{
  "optimizer": "muon_variant",
  "lr_mult_o": 1.5,
  "seq_len": 256
}
Each number is 128 + 32 x the weight over its row's rms, rounded and kept within 0 to 255. Layers, rows and columns count from 0. Numbers have three digits each. The size before them is the row's rms in percent of the matrix's.

# up: layer 14 MLP up, 1024x384, rms 0.11, rows 818-839, columns 288-383
# down: layer 14 MLP down (transposed), 1024x384, rms 0.102, rows 818-838, columns 288-383
# gate: layer 14 MLP gate, 1024x384, rms 0.1, rows 819-839, columns 288-383
up818 098:095152131108162123135200160094080090105168184157176149079163164124149118105192125133122127134138096179132099138113187099093121119183131113147105137122116074146064091098137151098083095060116126155114127123125168157128147183140104088152204132110087128155174111163144105078175111135078055127
down818 100:126160142174102153174128127118122127104108202116133132115156153161173172218119122087119120119058124142165084111206146179174138150124131126130123088087123114177128131111114103140156068162161155123093178143090133122134163172143116119086145117066170103074153107145142145125089114185136096086
gate819 098:076112077131119108140123126136132118166113163092161160129156100122162119142149175089154155175176104167079110132105071074101100142095161138091117162139144138169225163134127122096125119121106118126170094110116136122076085124099105123103087061128119181119102120144110169116150169113113096158
up819 101:150145220130108128163157161091134085115115098142161110033159130159157089145163148184147182125127146110130163139066115055157093108060123134184027127117119177126171090088161107118028125170099176121138155113110076136164126137137130110105144105118129146082088134132137115062133167150146127080
down819 101:111142129142165113128133127107137179097102139105098128141151142117128156075071095153155087167153123095158164157098052150179124167123138115112128078082142133080096128113194143097113135149133201120167134081094127127159108069055166211099178165096136132156126129121121110107115169145084131158
gate820 103:144132126137097074114031167147171174152081153119094140142154098169147115104139121063089095162104133148160158128143148160144122091104170202096101089137092131118099071144057103113152104084068126188092107133161174133121086142149104094156161148104096106135087165114111091093116140167106148185
up820 098:081103097191118109145167121114096127070111098165138131115055158080095140158057124170110076102111123139104129138134116086140124129180058096076077109143188084114146105163146108077153086111126122146106148177122149136031137108132067158146092118134126119151134100103106111155108081152158109174
down820 097:154198107126158115134083103200137135131108200103117145165136111096096136096161141067162106146136164143101133144121118111096162121161089159141121129120181086139132204174152087140133124099186132114107140128091132158086158116129131108118077140146168109144128133114138135116127114145129151078
gate821 100:051155159146057111083153115118144131121101116150149123103118149076080229181106134139113140123092110142114122141180131150127059189108106106183136186088090126095088090102167100168133090088136119117109133133137101089138141119171098071146117082125123148143112118115128176071097167114143142117
up821 099:104165129109131162198149143122173076211138111136144117152156095130102140089119166154120104062128104115123099163137186167121121140175130125132167113111148165220138111078116152124113113179160076152166140126188185118151086112089113103095195169082129115043099099093093104110119130102151063096
down821 098:176166140126211093088141128174192105156087094154078139184112106137121105105138117165138122128117158123139082144118118109084105130137092123115140084143136167118113162170111107099136083124109193109085094088143104143061166104146167119107150137151161062154136156100131128152090078070152170149
gate822 101:115192127130142117171104071155166129137192139116074134120169115094117114067089135150204119120118158136193108120119125113108071166117160159146133187084132131152112102106105143124096129102159090138118142132139080119166093145133131116124158179108103077127192134159172142145139132122077087158
up822 097:117110143161110121124128114082148119100150091142115062108085125088147130145136094173161150128122126143118137136100104151085156165188161109109152132106141101157093082050107060148131159134118157158118142206141065122132130127159227128152030155162123136086071119175144148069108098130147112138
down822 099:075225100135083084141073120102180085135115162097137159109126105119208094160129164129130204130113162136113142156148141190098072111135145178112125128165122103149123196169138190151141162123096138134066112135096098147159132138136073094159134098133140145160149123118159093127120141163197070133
gate823 098:162116130092130141100136149178107087130142120131055098121199149138122098078127088108131087117169075117167135150129116150138089153143106078098076105147162176117098150145131076203163214092092062132135189153189137178167154074081138146062144120193136164128137119101077106128179172156143109106
up823 099:135083136100134139160097112132150142179160112204083131124173172103171109100126123090088165120178174043143175176157081135203105104125158125166151135085133064086091130162162238132177096114167123175082106121106171140157114143116142143173100110134145115132146123124120196154128115126130049181
down823 100:139255153150094099160169145141143137131103182099055103079104163150101137115124113126136137125141138096110128120132091154167104166156125140042139127131114109110130116168141043129109091140127104109149068183153091166084153120085151103126120082138201189178114121101104127084171142133132138097
gate824 104:106084082088108165121121143092206102233165115164133125099159196138090201160161154139079125111112104181122106118076074121153115107184171126207074151069080137115133127158155162166126087105173143120126090140172125049138149175193141122108155164098136160097133177168194084120151118071132135136
up824 103:072092171107110169138163139136106151108110181141121166104192108143145139144138098145166120040085116161135115108163091186093083119123123152123140179118093158131107063080117139177088143136077121103124189079140070130182094139133182141125132142145115088144143187124193117099117095133144069105
down824 103:151089115133110139138130090126143108163131117159083118146129116103107143134132092159107174111129151127153110097141175094126140125109124147131122157075140150106115135115053133142095203137131133108107107098091112131111187170176153118130145080079138106078108067088168122156118148184148136112
gate825 102:167143133125121145139143083133172185134160109127155056142147042159132170084108149090129119122114103089119067132119155102109163191159114161122139074155105087106179134132124181110135126131154095072149127132122181191101151111129158136145110186123115106140098110165122138096148047138101111152
up825 096:133098097136158150136156188098134121133209124094101129120118151148150082093148144102124135113124099201122081130109120141136109089148112137148078075121148149165099103112088130094068154080159137150163077149137122099161046098113098130070169119150150134164128098098193132080150148053095076141
down825 098:198255120156102138160141147110119117130139142079130133130126130114200107124132099131109150153128082133090181167139151158141157172159153111153166126127133139095085154161100066100086130130145159157152128080093073070179142111085127128149161097118152191090134180165119184164128138147158147094
gate826 099:132143108102165105102082162121097103126136124144135142114104100133093148095185096109095210138098116148082148146205108097137140183108154068142085146144125083147167096095037155105070095135145102063112105149162126159184174120125169074120169165136111167195145160145179168115083129113146093137
up826 098:122154116097152145200167124112148151117130100170106139096163136178163152134147118158127136131141136158119156142093123095170082095107161087099112137134136159172153185120121112128078188157118117097160114102165112151127168102129114180134151095152131149116132115137194122053143107134135121208
down826 101:131142109151091114138141177116157118130176125154108070143120148107125142132130154149122073094050078109179119120078145195136131095132130106094090040114155102189161145089142110108142144137138122163135095132088124119126089151125128135153118126119123137131172130101140135124110107103146194098
gate827 102:141119159168102107129091132095085148089155118139117126151073184128174142123161150119106111111165132142066180177103178131121134129131133150111103126144133074131135159150099138113098152083101078108113102121166152053117165087120135126078176113084194178081122120195126120126114139138139124116
up827 104:115178095150139144132101104132111133155217107183144107073159122145115138072140161124109118109080129128130144167159141116146115070100125173107177158124148126111077094063198100092123107156215204026123160159184129120107168128118125142139142123105081099112118070130111181142072085111089126170
down827 104:156155090104146157110138155144155182103135072170088092114144160153151054103093129147148144194170125169092120167158155184127143139069139143068114125188087128131096085108168130154175090125151155142123118171180202100088105127137159136133200114140090051154091127156154153167133102135096051132
gate828 102:101131130142144094098133121126149103099158116072118078122129102051125120107172085117110097172129149140074074169137117117170074119116145159094137145128099119101202201109095169090140085122106149166144131171153123108090133153108127161087072050135141195152048120178090191113099121189145109102
up828 098:129108144154180140164187117125139096129133102111107087135127147137125128089129061130172136155115155067138134131165048141141116106133135115140129219114116154106150088187126088093053143135046170156163035194157151117130081173134133158128156111141114155181104124181034138094117146158142135121
down828 099:098169151120105099127150166087156157127091128101120130164153136125140119151088157115076084114104120135116104149104118174143194110098070141168158128119121067130152145092118108089162192099193143133094192124088106106118077160177111105118119138174113170127142094119134144120081106143159103089
gate829 102:107134123131085125101127158079129120139130135109124127136103108150103144132083124087119100109113127103140212134090184108117111085150123134133134098178138116169097123080117218104151087148093125159120105123140159139117126111128143128149108108121091186089093163171106157119079116178157171115
up829 099:116082108111103099118148131166091121105189149165150091145175121151154135112161214112156122130194097101105121080095178115086144161149063171150115189103101094138144159146146150171100153079050132195173075085128159133152135163112166152200144142135087101096213142130154081094131071095170148072
down829 102:149129147164178100134144127135107092101177103185108109150137111160076128164149075071132127139145080099149144110122115226119100117117101113171158093152091177147112116168149137135086153123144141159095149118150203141144160098156016193125111128104134149171118115179142151175142161111137097056
gate830 104:116117196143198133105201105139100146149130069118161170168131128149096119158186129188153106176173120136096126149156102115093121084055118149127142137117094197111137083146089121165104122086133170129129106123068181143128127126141128160144153140154134168128145148137059138079129149128178173140
up830 104:111161131151108114055111120212123131154140130115104150165154045133080108061124123198114147124150112135160131088147155151174120098131165158175081120183102183107120107127093126110153073161088227155132045084139127136133131175139090123166140125106131134109126135137095142098099191137162118122
down830 104:165159146132083099128120136187125113105102128117116143145127132131130106076073194134139144156142101122160121134047084147089152156105110177178136102167089183119124125037113141096127138103143138149145102126144107129096129178146195107181099060083142196128089131086082151119103148172073109123
gate831 098:178128070145091118177167201129202153159098174094135144076166124153093151175110108120156106133144143122144146163090194123178181177143089121118139119151105173190139143122123116180161162102109121130180157150131194147143184145135151130090091100115149100103155133090110088117141125128115112126
up831 101:170091128174094100114043123151102109117222138157140096050131121135128115145105156086176173163117079165140125114111126111126129165135141127087110127192159167061120133152122071125166043125151106104120106151130082094136093161115135150132112078171154134115109122131103089135071085164045158186
down831 102:083193176107171102065125121160131096136080165144118124112153103154127107127068087128149065138168168178140110117122100150060154114135166162106118090109121109146128144093125164083130169089160086089121111094123097092134159123131154152098141049158131156126164115129146121062125134091163115168
gate832 104:124109142116097085178145113133121097079138143158123132206096133158110160168113109100086160097154172103143111106109138177101140152107132155113125075092137198137102082107134105123157098088128082116105105130150156167132089123160118109103112088120121199143081101115134147165098102139135094102
up832 107:166089142073117106143135131129177109139143108136184148093111121117101126127136118128154059153176136178066126179122106089131126129091092133084132171099104146104125192153129093147183098123116123164223108104065097189156128085043106106139179145162143137138083078105156156163110153111074136138
down832 108:099131164156167056122134157153089143094126156135137159152091096150102111175166065137150078121110100102236137110125110143098160231162073133077119116080130138177064072183122092114140079113066110113162089105091078067134136095177162150115105113141106222062090193134120126137123096129125106168
gate833 103:134129130101141082137092150134129085123106107137124121183082092117100189116182173127122148129190152105162160105109121173064141178145152145098179146102156128154147137140112147183177113133104172103106111114104130120132165130167116088150071182108127189169114114114182120156120159052095126047
up833 108:121164168134144143081141128111049157069154088148121123151138092181120158097099086164136122076092127079185139171115094151134108134166136139179131129095132144170142090123137109191134158098147167195129067140119188098065118124168087169150141177073148133130114123157096102117138150072075128101
down833 108:108145112122129130117126178130136164137090160130099174137224196199165180170082104155080121105130133134080150117164140131124124105149128133112147128175086105121057116115125094138191192157078095149145114089162128121116125085102112158113145116096123093195081097128138080103089135173141136151
gate834 107:095147130142138159073159067131102222119081080145165105096124122170060195158069141124116127130150181127103116129140115175110107211113138178144066157095121078140129075185181113154143080112077125147123172164144140111090169168158141191132148075113101111165119115164244161136113182143097154057
up834 105:132118135145083158090172158075110143118140113098142111113077141097091150192055130118111080128150165135143167121102095095101091172091125152097102077108100128140112092113154128110158111121127145121128186120134060081136060191185126203133054092149088148085084148139220155136095176106205138161
down834 102:141146156150080155160142132110161190135151133136169143111151129143137154123128068146091103138164127140079167140076198146169100165181130088137095128104131107088113092126120138125117086104150063141178174080083154112161145169135137096062119113139134115084178116128122168057167175131180135169
gate835 098:122103134107156072098154084136095116126143102150169122131133189118121165114149127144077154146139124134151096164163125134069174105124102087154111067117106103109117167147136146127112114108092117130140160177101136116124124103094154133149129128118179162128124071130078139113148115165087134085
up835 100:162081165130174121141159118145132177196155119141107118105166151118096098119108127087166174192139181139174111122083111112216174124130091167139139122145086160150092093093123143055181133082148219108118136136124113138156183152128151116105092153164101109148156061098174086116117070163155124145
down835 099:135042164115103130143143131086144176084124090106125171065123119154137161171146096204141163077111128153089097089098143105117100113172114161156116186130120150123120156077116093173122059187088112112095130171158155117143081131154087178111106113145094152109176165124139155094153106098065095141
gate836 102:111120147098155170076119109168140081094100133114131129108152116190161117080129093074136111139106152169126173134138108157168107166150134106115091147141124159177106132172166153168120107226126110141124133108111150119108158133112113075172094149123101181123130132137117169143120174113170094111
up836 103:103156169123119105141114119121206128140091154161123122088123106165086137099104075126127094111127118145185161170195132143112119133105128155123099168121138139130166092113156112145156138130174094085120148127109132153125140075162142074114120174107112126149187126158164090133152141081123137121
down836 104:161132157134074133154112109159161080121128151119097082146135149099161239145157109119104108150087144157110137229124138088116146103106143099138071127172116114111122165118152077129143155148102028151179154128115078144083123114135151128129186146137076091162111143145172179127125141115165110107
gate837 103:061093097068172066087097129046163165146097088160112154171193148111168110149116130100112138189124126141090145081136121098098167078118158100189084128067157104102067157121094143204179160121076161082095061094109129121136141098131129116125173121096140122165159155139139188084143093166087157125
up837 106:149156106168185124152128119080153128093120182128167141093116126171117116102156160105127162073115092156127151107165087140155109115082101098130137148119130185137140125110095137118165143101108108108059114133165150102172114073122126125127118134135125120119137091085123150150169156153090084128
down837 103:108098219087120165082118178123063106079070083158080075094119088119115137142119150169062161186089106113092108136036095134177159078064100106127102139143195161103154158081126100137174112154177106130131131126183147192108094067089116116123142130110094155133184112117061126090137122104173068168
gate838 099:092132143088155149117074126110144080137110120161154127102156137086127162085135149120109144107089100103070076145163090185123139133092088159098061138145115054159115179119157132183141138093109135102151119089159138103112144145172146077082120090086086096141137144160157129177169146165081111112
up838 098:148132095101145170074182131167110123037173144068098133139060092077109139106170151124131163179180168143080096143074107114133174089143100158103176129149136115150158034104106150137140111088153193154096128129114170142116140139159176186153149104141116132075051101134118087150147121113129078135
down838 100:158128134087207094163151119108159172119172134125179122164111073145115139141157131155111169084165139151119139088137096152085153108138115111162143146123177139146118092128072133149086187161135153111161150157147151184094091098098077171115129122127078110076096154099080071137135137125179133108
gate839 102:135114118181136144055107082095203078141102082152123118118154124147145133161081156091110120154114149136146112150131175100148062150152083178153170048064179197157167138146103170169130144077136121150136126139184197141106156093141140168139096131150151142103090103094091095115135162083114114149
up839 105:149156120071167177119121134164125182172111132101134083073135138145111130155139150123138132150093083188094049173068118194110128146103084127141118069215072089108142126094149153108099160043104136153107197089077083095077120120140140131146139160140114102128186132182093115134145128167166211115